Part of a small language model's weights: 13 layers.
Each number is 128 + 24 x the weight over its row's rms, rounded and kept within 0 to 255. Layers, rows and columns count from 0. Numbers have three digits each. The size before them is the row's rms in percent of the matrix's.

# q: layer 5 attention query, 256x256, rms 0.0786, rows 0-10,32-42,64-74,96-105,128-137,160-169,192-201,224-233, columns 0-63
# k: layer 5 attention key, 32x256, rms 0.0551, rows 0-9, columns 0-63
q0 111:081141171105119135191135127139135112181148109106174131144145106137117120125115114154134152119128153084143142166138103129126122088134150078094109099143152157118195119170110131132132080091128172
q32 072:085132169113134110178142148140113102178149146147138105125163118110124153130139143146102132129107162111136112136138115090171154123153097116090178121173113149106091135129134124176111137111083158
q64 101:124136212124124129151128131141150116149141121096144135125119183129092120121098137159162158155120138116148169147142103145119136072105151107111148109146183142116132143184106138132147115124100171
q96 079:107133146118150074104129101163130140106144118151166125137198131136062137111140159133105136162116087097107128148133146164149149113102151112124101129157191092148118112178126153091130117113145138
q128 099:115135134103111108157123133175087123141152135139142141132089124149126140148115082153163171108104134132153129147137145124118161112138137090129145149115155108075140143142091130119151105074084192
q160 087:098133157120110098191143119173158125159137113118152184129129113113121125129140137147096160166106104150133140174127146124127132097136119090145137114179166145123143117153111114132125105093121152
q192 108:119169129094122128132110120135118135119141098104151081116120133137094151122109152120137177146082120153128149133141154102115137122105189137177121106125201082119182144144126145107148087119104161
q224 104:108100175122122098145141114139123112139163138119190128126134165150119112086113129146123173136097117133143167123153097142121138096133155126101167077155185147099171147135134162096127113124142151
k0 110:155105106156139116162118107119125110133098092120146108126175131142087157154101165157153132160117152143115140145123144146129120135091146109129109124158165127145151116168162146122176114130179111
q1 096:163127118137110131115152131108112130155105115156148108139143154101095082111140165143117097130125121133076119095156162106141094140128110139121061177085091109143068123121158141142120165116130095
q33 079:099131154118127151135102113143147160149136127130083100116100084162166134115097139161141147117075097105129105113139113086123123110142118111114129142083127106055132104153111092108105113114097134
q65 088:144124135118146134098154123113089187149118133106099128134160120113108110108146125109124123113154135145095146091144121079124081138154125084114098115099069112170122134144135117121124172149177127
q97 082:138116094124109168115123103131118180171125162098134137153095157122106110122126149111123162107122139167100130129085091126153130150191114117094139157151125140131108085097109106137133133160125134
q129 096:140128157130153142137125086091154156135112147122110121153128173108082069124109156131140116141124147116092098097127151127131126121145093159123142111078103139140125143088120114078098147167147133
q161 072:152122139104118140116152126127159132153134128160124082139083094119091170120145127124112131090147151137124176123128118131104126118190136137122118130088096127128100096109116145111087156125116160
q193 085:104111112115113164087129134161144161059139126121108124113141167127131072133114112111144127163143133112083159179129087163141157114183160142139125099112126111118096106134160143136137146126116110
q225 099:137098099127129106134150119129094132106099157147125148176136162094133142126131133098105098126202108113086142100150115142108103156165126162118085204117122093226105142114156142125122127148115110
k1 087:158151158097144119123144154146106148082173151091119160112070156089126090136137105112132097130137152127130158168121085147124116122167139130074172110135092143122105188115139141114117147135119104
q2 104:147130113155101136132132134082124126116110165181110161164089170137139118107131146103088081134117120141116132101108153130087124165126060150141083108120092133177091144053112075169065120162146083
q34 122:152124105143108116125117139103145147085133144140105101162138105132139131105154129101122103126134152138114122099106159137096159187119097164138119117135109093118141132084146098118117106177121063
q66 101:159127109150139106120114126071075149101110143146086151122147141133154113096114159086105095142075135104169117104122147116135123168109068175152158158142159131115120123086115120130097106140122139
q98 105:090101103165130093077163129099130163132135141146107111131140180143168096087145124096069098114132130132150107110141136123121122167113105168106135173144105135140115145130124109103129133132157122
q130 090:141085158114109133094126111106125112118104141158098147145120147123132106145121134122108092176103116107149089138122112172135147131115107158169146180142106157106091159091134134152152085134113167
q162 104:117132078153115095126133106081124144101114120154114147120154155151162121086153137127066103120081115133169131102156153131119113173099093177161129137112162126165144154109132110131132103150151122
q194 106:108122142152127107123130133095158155152105148128105137112111194137133074101105149106076122118091120140159118083196103124138116152108116130107164126125114148130113127130147150124096114160144157
q226 100:149094141154146126062130119098136129087144158165132143123152124093171096145125126133123092116143127134109131085156126141166148133107126145151170097132139133145115188093125108140145112118135100
k2 096:146082171142075087064130097101107165110164145136123129124103153108129105097123110090095143099125082110134111141141136128134134114151183137125197125118143111138111132101090128110145148136133111
q3 136:146112115123128142120142153101091180100121107143095101140127124102105131126135134105113092110164153135116118117130125140113098181131128134130110190113058100146100123103136151144128163159132093
q35 079:132136161119113120176174131129080112175161137143150124172134112112135135148157120093107097094134183115116146167132077142116091147139135135104109110098124135135148122086106149128146133147177096
q67 115:138136150131131153147135129097106178138136094104114100112117124109148117123143121100098132108105150088113097144103105168136115104165154105090171174091101108130159113083118149098133144158101143
q99 101:124093127101117154144138123091084179113152089138099067142135120105135104113108106129086128129129125082109108146111124163104158107144182134087151123105093119121105141108109145124151172104122130
q131 119:103111107073134145167168141125100138129163124094119100123123104104139168130149103133125143112128148046127135167121121141146106136153161089092152170108091142080148121098132144116126138117129132
q163 114:119125130121139182119157113088072160131123109117113082130120125100113124114109125091105099111119163102093132126112099160132128100131136133085128140064121127155133126104125167110168163163132133
q195 106:118117122124104176135113122084111188116124130099114131109123114115104121131114137156137139108132141077115139136128091176140110140134152064081118157100043114105096087087089134128149145156127100
q227 117:136170173098144154148117123168093143119163129079109127129095124117124095148152109136149161091134122121122149144110112130147126076154133105100146142119127151082193123132087150111106166125120156
k3 107:157136164119149125117118136134088180078169111126135142116137123092131142135146134110106155102102096130137139100115131160113148100157163123144180108140132108146099123092131135107114128134122127
q4 106:105105124155078099067136120097176159064102158144116123118181138125140115104134146151065102127112117097137100107148091117114124157097081126147128138112126138126126133067122123113126122156130102
q36 087:131141179142081084135148109080149126101131124146121168147131209135111114134113149152090087123145127126158136134148059101122138159123095117066105151128148141155131150079133141155138111143111145
q68 123:127098115122102076107128114080160177084108166159117136143163142152148088096123133125095118130099134142168093086123139117122138161124087125140142149141110120153107129062136101133123112187093086
q100 106:113113095116098095144095120092126142099119174151092107144139166135152143068134125097083123125110131101160120133128118101128097153108099160133124144144120103137133131074151149110133121174103107
q132 107:129130152140118097107168130073137150123097145144111133156131126162144123078149120097093132135051101175135111066125152131103118154107071153191099123141147122148144123093082126119107124185111105
q164 116:134112141135083059117133115081128146101111150171103163151144110150152089092148144108067109150124135116173119091102122113098158182090104117140108153136114120114134130082107102151104125149108093
q196 108:133134127132119078131147160062153173107152143139140147125178162140141129082145143106097114114127117099130162121154138131120126154126094115131115126115117112143112134100149100118115106141095107
q228 093:145148117091092120105105122138123130112118161145117081175164119113121129111137170120110139148134111141123067088146145097108095149128079152143078167160124134149138128112161143115107136159093168
k4 108:145119139114086129128112110119080174127173158131121112115140138130120141097110133085073116113103091110136089135116132156116111114169135152126132150088146120165149107136112123105112158122157110
q5 122:120150103098165137111115126169142106120144128093164117096133113085159178168141108139150130092132126104129165176124126154143119118157165100139142105111123151087142140162148110103122102106095126
q37 089:124148111115147134138144142129166153070118107117123128125153131104106078153116141122145135124157133115087095113125120092096128173156129147113092133172088138153098147121198156122140124138141115
q69 114:146114156097173168139170129135122123123142102117121122119138133100115131190115097122171137125148140144095128142147156138141131134178126117124125130094079148135079146158122127133129126151131121
q101 100:156141156109183176165164151169132096144138072125123149118073108098113150200126073124134153146142133116090128142126127124114144106159150139137131115100101146116089149170122157145132175129142167
q133 095:156136112111161161093144122128123112125121101111123151160113136081095123185134108149116112117142102113083118153102109126080121108168129114129101123135077136177088134143124159124134134166137148
q165 104:137159116103177164129135139172112111120106088097145102106111120095104128196123115127175169104157120135103127135103126136124133124180169130137112132125087113137111131166126160134138163130131131
q197 103:146140143126150196118139106131122150116109119090141156137125133122091119186146085139161143087118157144106106110106131141129125121144139108106145120105080116155110118131122117133132134163141137
q229 096:104144123126131151116147120146136095110156125114143172140125121116135138172124059123143127127152120145107141164128121173101155093141099111127148122110149163129086101131102118128112157118132160
k5 110:141162112152168143140141117171158084133129148123132167123094157125105157152143079102104099118107109130141139116153143104130120140126086136139154118135102143148132163132107074124107085152119113
q6 082:123142111136109119098151186141127080163125105172134120106102109161102144119121118128122128141137115135099144133133167114103123134109063109126101147170148135124114091149109135133160129081128150
q38 091:119115149121122109138144094143106102167160130105147145114098125150120189130149130122114156134123078099141139175137127156122131089171155071156112088138142148135135134135113176146120145104126169
q70 082:108167132100136128146119157169152115163122145113166133147083120152119131105133138132161148126136112098120131142136126140135138101121176126110114159128167144090114076161095117116167136085133165
q102 076:112125161146091100153144145150115087164088151102167126128141154168130120118152136145092140147112127134127132136125151131136147086131146165115148138185127110149139146168128131116130107116144131
q134 096:098122160122126115144147143142140135161159101115131111143108132145166140105127114147126157166124156097157107167127143135135141092104178146160139119128116164065130148164109114123116101080120179
q166 077:124121205150134110113136096151140092188159103107134096100126148161130130099158157144144129160131123143099125179133127095123129076109194115127111105145164128151129148177135137162132111094117157
q198 094:113167176112115108127107146149114144162193130155132130110118123150128145094131133138118172163119078116156164138144121126147136088115158130138134106140174140155126110150135112124164167091103159
q230 089:125163126098112128157100154139144153156162161115123122164103124141132131118131155132133165116131142064111088128137126136107142120113130123145153131100141124143119094146119124100109134096134149
k6 095:118081111125152171161150109104124162151109100084123105142155157125109098119114160171169125132142194110096130132112179095145150096142165119141140134140105123127135125153157139128186135126146145
q7 097:128097130117091108120137132086092128104128133139124104146117159105117111077108129101099110126101127128139120152112119164127105107168169157135136152080128135108116117110132121105120160131132138
q39 105:137091078120122139123113144060110148110109155156113122154168144140148113094111148119095105145136149133118082118116133110124139127141126142105104107137110085169101142082164136143126172156170098
q71 125:126078125145090130116138152084116143122119141163106138150148084143153075101139175140072106133134128126116107112121102142134128155115114139103090136098104085140092114094130144111155171129153092
q103 117:098088101149110132141141127114091141149118164114093125130172070137134095098144159115089101114147139121119131092121101154121104147152116153142109182071128137127095088117122128109129162121175100
q135 115:150100141162088146087136095098094151107111136158121138167094158136128068089139149083099112130148112151108127107085101140096099118132152164121154124080126116137119097142105121114149160145150093
q167 113:122114138138086116165112133091100168155179137114137112108133099141129138114129157131116172141097098094133128148135105113148135104136159126127120139108127114134123100104095145120138165102130140
q199 123:152099111133114126147153099068087137112097126171144146128119102146090102121123109125099110101159130133135125091075111169101116122117142130132146174110107125120121097125113121134181151178117108
q231 087:149113139148123139136132186087108159095150139123113136154103112179133088075060133116106108154112140132105129124087113148123131115136142159143157112109137127149107141098138119159125155123139118
k7 113:152136105152119186134142127130100113111104142127124129121062140112089106144119123122133127103131118109099158110122088164117117108141141155102176154065075131166118103146121103140136172126141118
q8 094:130148159152147082133108146156148118117160115165132160135152134141125131105167110129127112144148159130154117080122124122119144141064100164124141137167173133125157128137122102137117093109124148
q40 085:122172124124135105097115138168186116063137161172110152120118155121150144125149086114122116130124115097134145167153137116124160151122107147122155122162133081133138149119137128106088111147094129
q72 108:112154123137136105121105134123155103133108136146126171111159127114120123139147137102118134133152128162157095109110155104102147127097099127161130110176145151092095139132150120189112093123118116
q104 105:151106124121139085107132114162128107119139140112131145137131164108099115139144120069143114141150146169144139107125140090111166145111129164151153101147115147129109176117173088130136100144117107
q136 099:129127124105139107086134135168166097157118146148134153118120128153120143161129127136107147147166108134151078135134164118105147128117108134125103145182138147105120134151117105166118092129081150
q168 108:119176137119154101114137119144176096115125138129155180115135140131138160140138109127150131132127138147168125109137173134150152102097090144103151102187159152090142153134110113149097085141083130
q200 098:137173128144155101138116097148146091117162117119136132133143174128106146142134090132116113148123146151162118138163164110096134148137085084141101141158124123113114160138097117174101080163129134
q232 099:114193092137113100159091147153103129079107114123134196116084130120140152149142084115114162165104144143150135144140152118130164133115099104166140107129117116112103097136146124150111096095113149
k8 099:131131119149107113131116112115127132161112146129134106120108137132122109132126133128134107159137130161143178111114126081120127127066124142109110137185130143125135147134123116140142108156156088
q9 109:114117139112121122141151116130126095140165117109116107134107122131120147125123147160154169140128119142125176158117112156113146084109186124086135104133132136069149100161078117114138142121119166
q41 083:134101158130137146077121126108092151184132122142115122139085143165099101088144141130118127127088075115113156123113111104070108111124142124085092085127151129131140136113110118159129128146126152
q73 091:116111139063079101149156104138122135173128139120133094130134159115142169113129123142138163141101121129121148194153157146104161083160126105129154109103136140119129119151103138120158155155119120
q105 095:116129200121084118165113113121115138143121104128133132110129172128148137130115152148155162169120131127139095116123140113133145093122137112141161097116163155091144164132131123114134135099126169
q137 080:135145183151132116132127125134119145156126108155165117135119132182126102092155120144117121174127148126089133093127133147110096117111112107108134101100136122175139106127150134156097139138143153
q169 073:104135155085077080117134133089109124138125139157138110104141147131133155112116150127129179120131134127114126152125137130103141095123166140075129120129136105082134137158117162123143172133120188
q201 084:124159149142090129114147147109156126117113135136159116124157120132115105108144131196137174129155143130099067086161095129149150120118158119128095171106162103134117094098105129132131123096115106
q233 114:111099151118119124152127102166138156159174115116149139122153123116132128123138120137127161115119104116097131176111150168126138091180165105116108077124131131099181104166070129130116141149111151
k9 096:126125116124129182148143146123148144162111094124159123127169105139140117140118151197182112147154124140114125148154101132154116123096118086144102169084132121143129084111165123108149134088160108
q10 112:139119142103120086159128099119128150133163138096164118097127125106128119122140112137110175133114087095139152138121148122148111094128151138135128117133181143089153088122078121130142133112106149
q42 086:142070143155125104107135135128128174131135145137147122097181108120145098120148131100110115135118079081134113093075092093099090155078153135097125086148123122114161115096115096101170089143161116
q74 087:144098107127115085138118106077100124166139141106134087119175119149118157063118154132106098102141094107126143136130138138112121092102120089118124098109106135127138101111103148121161110130130132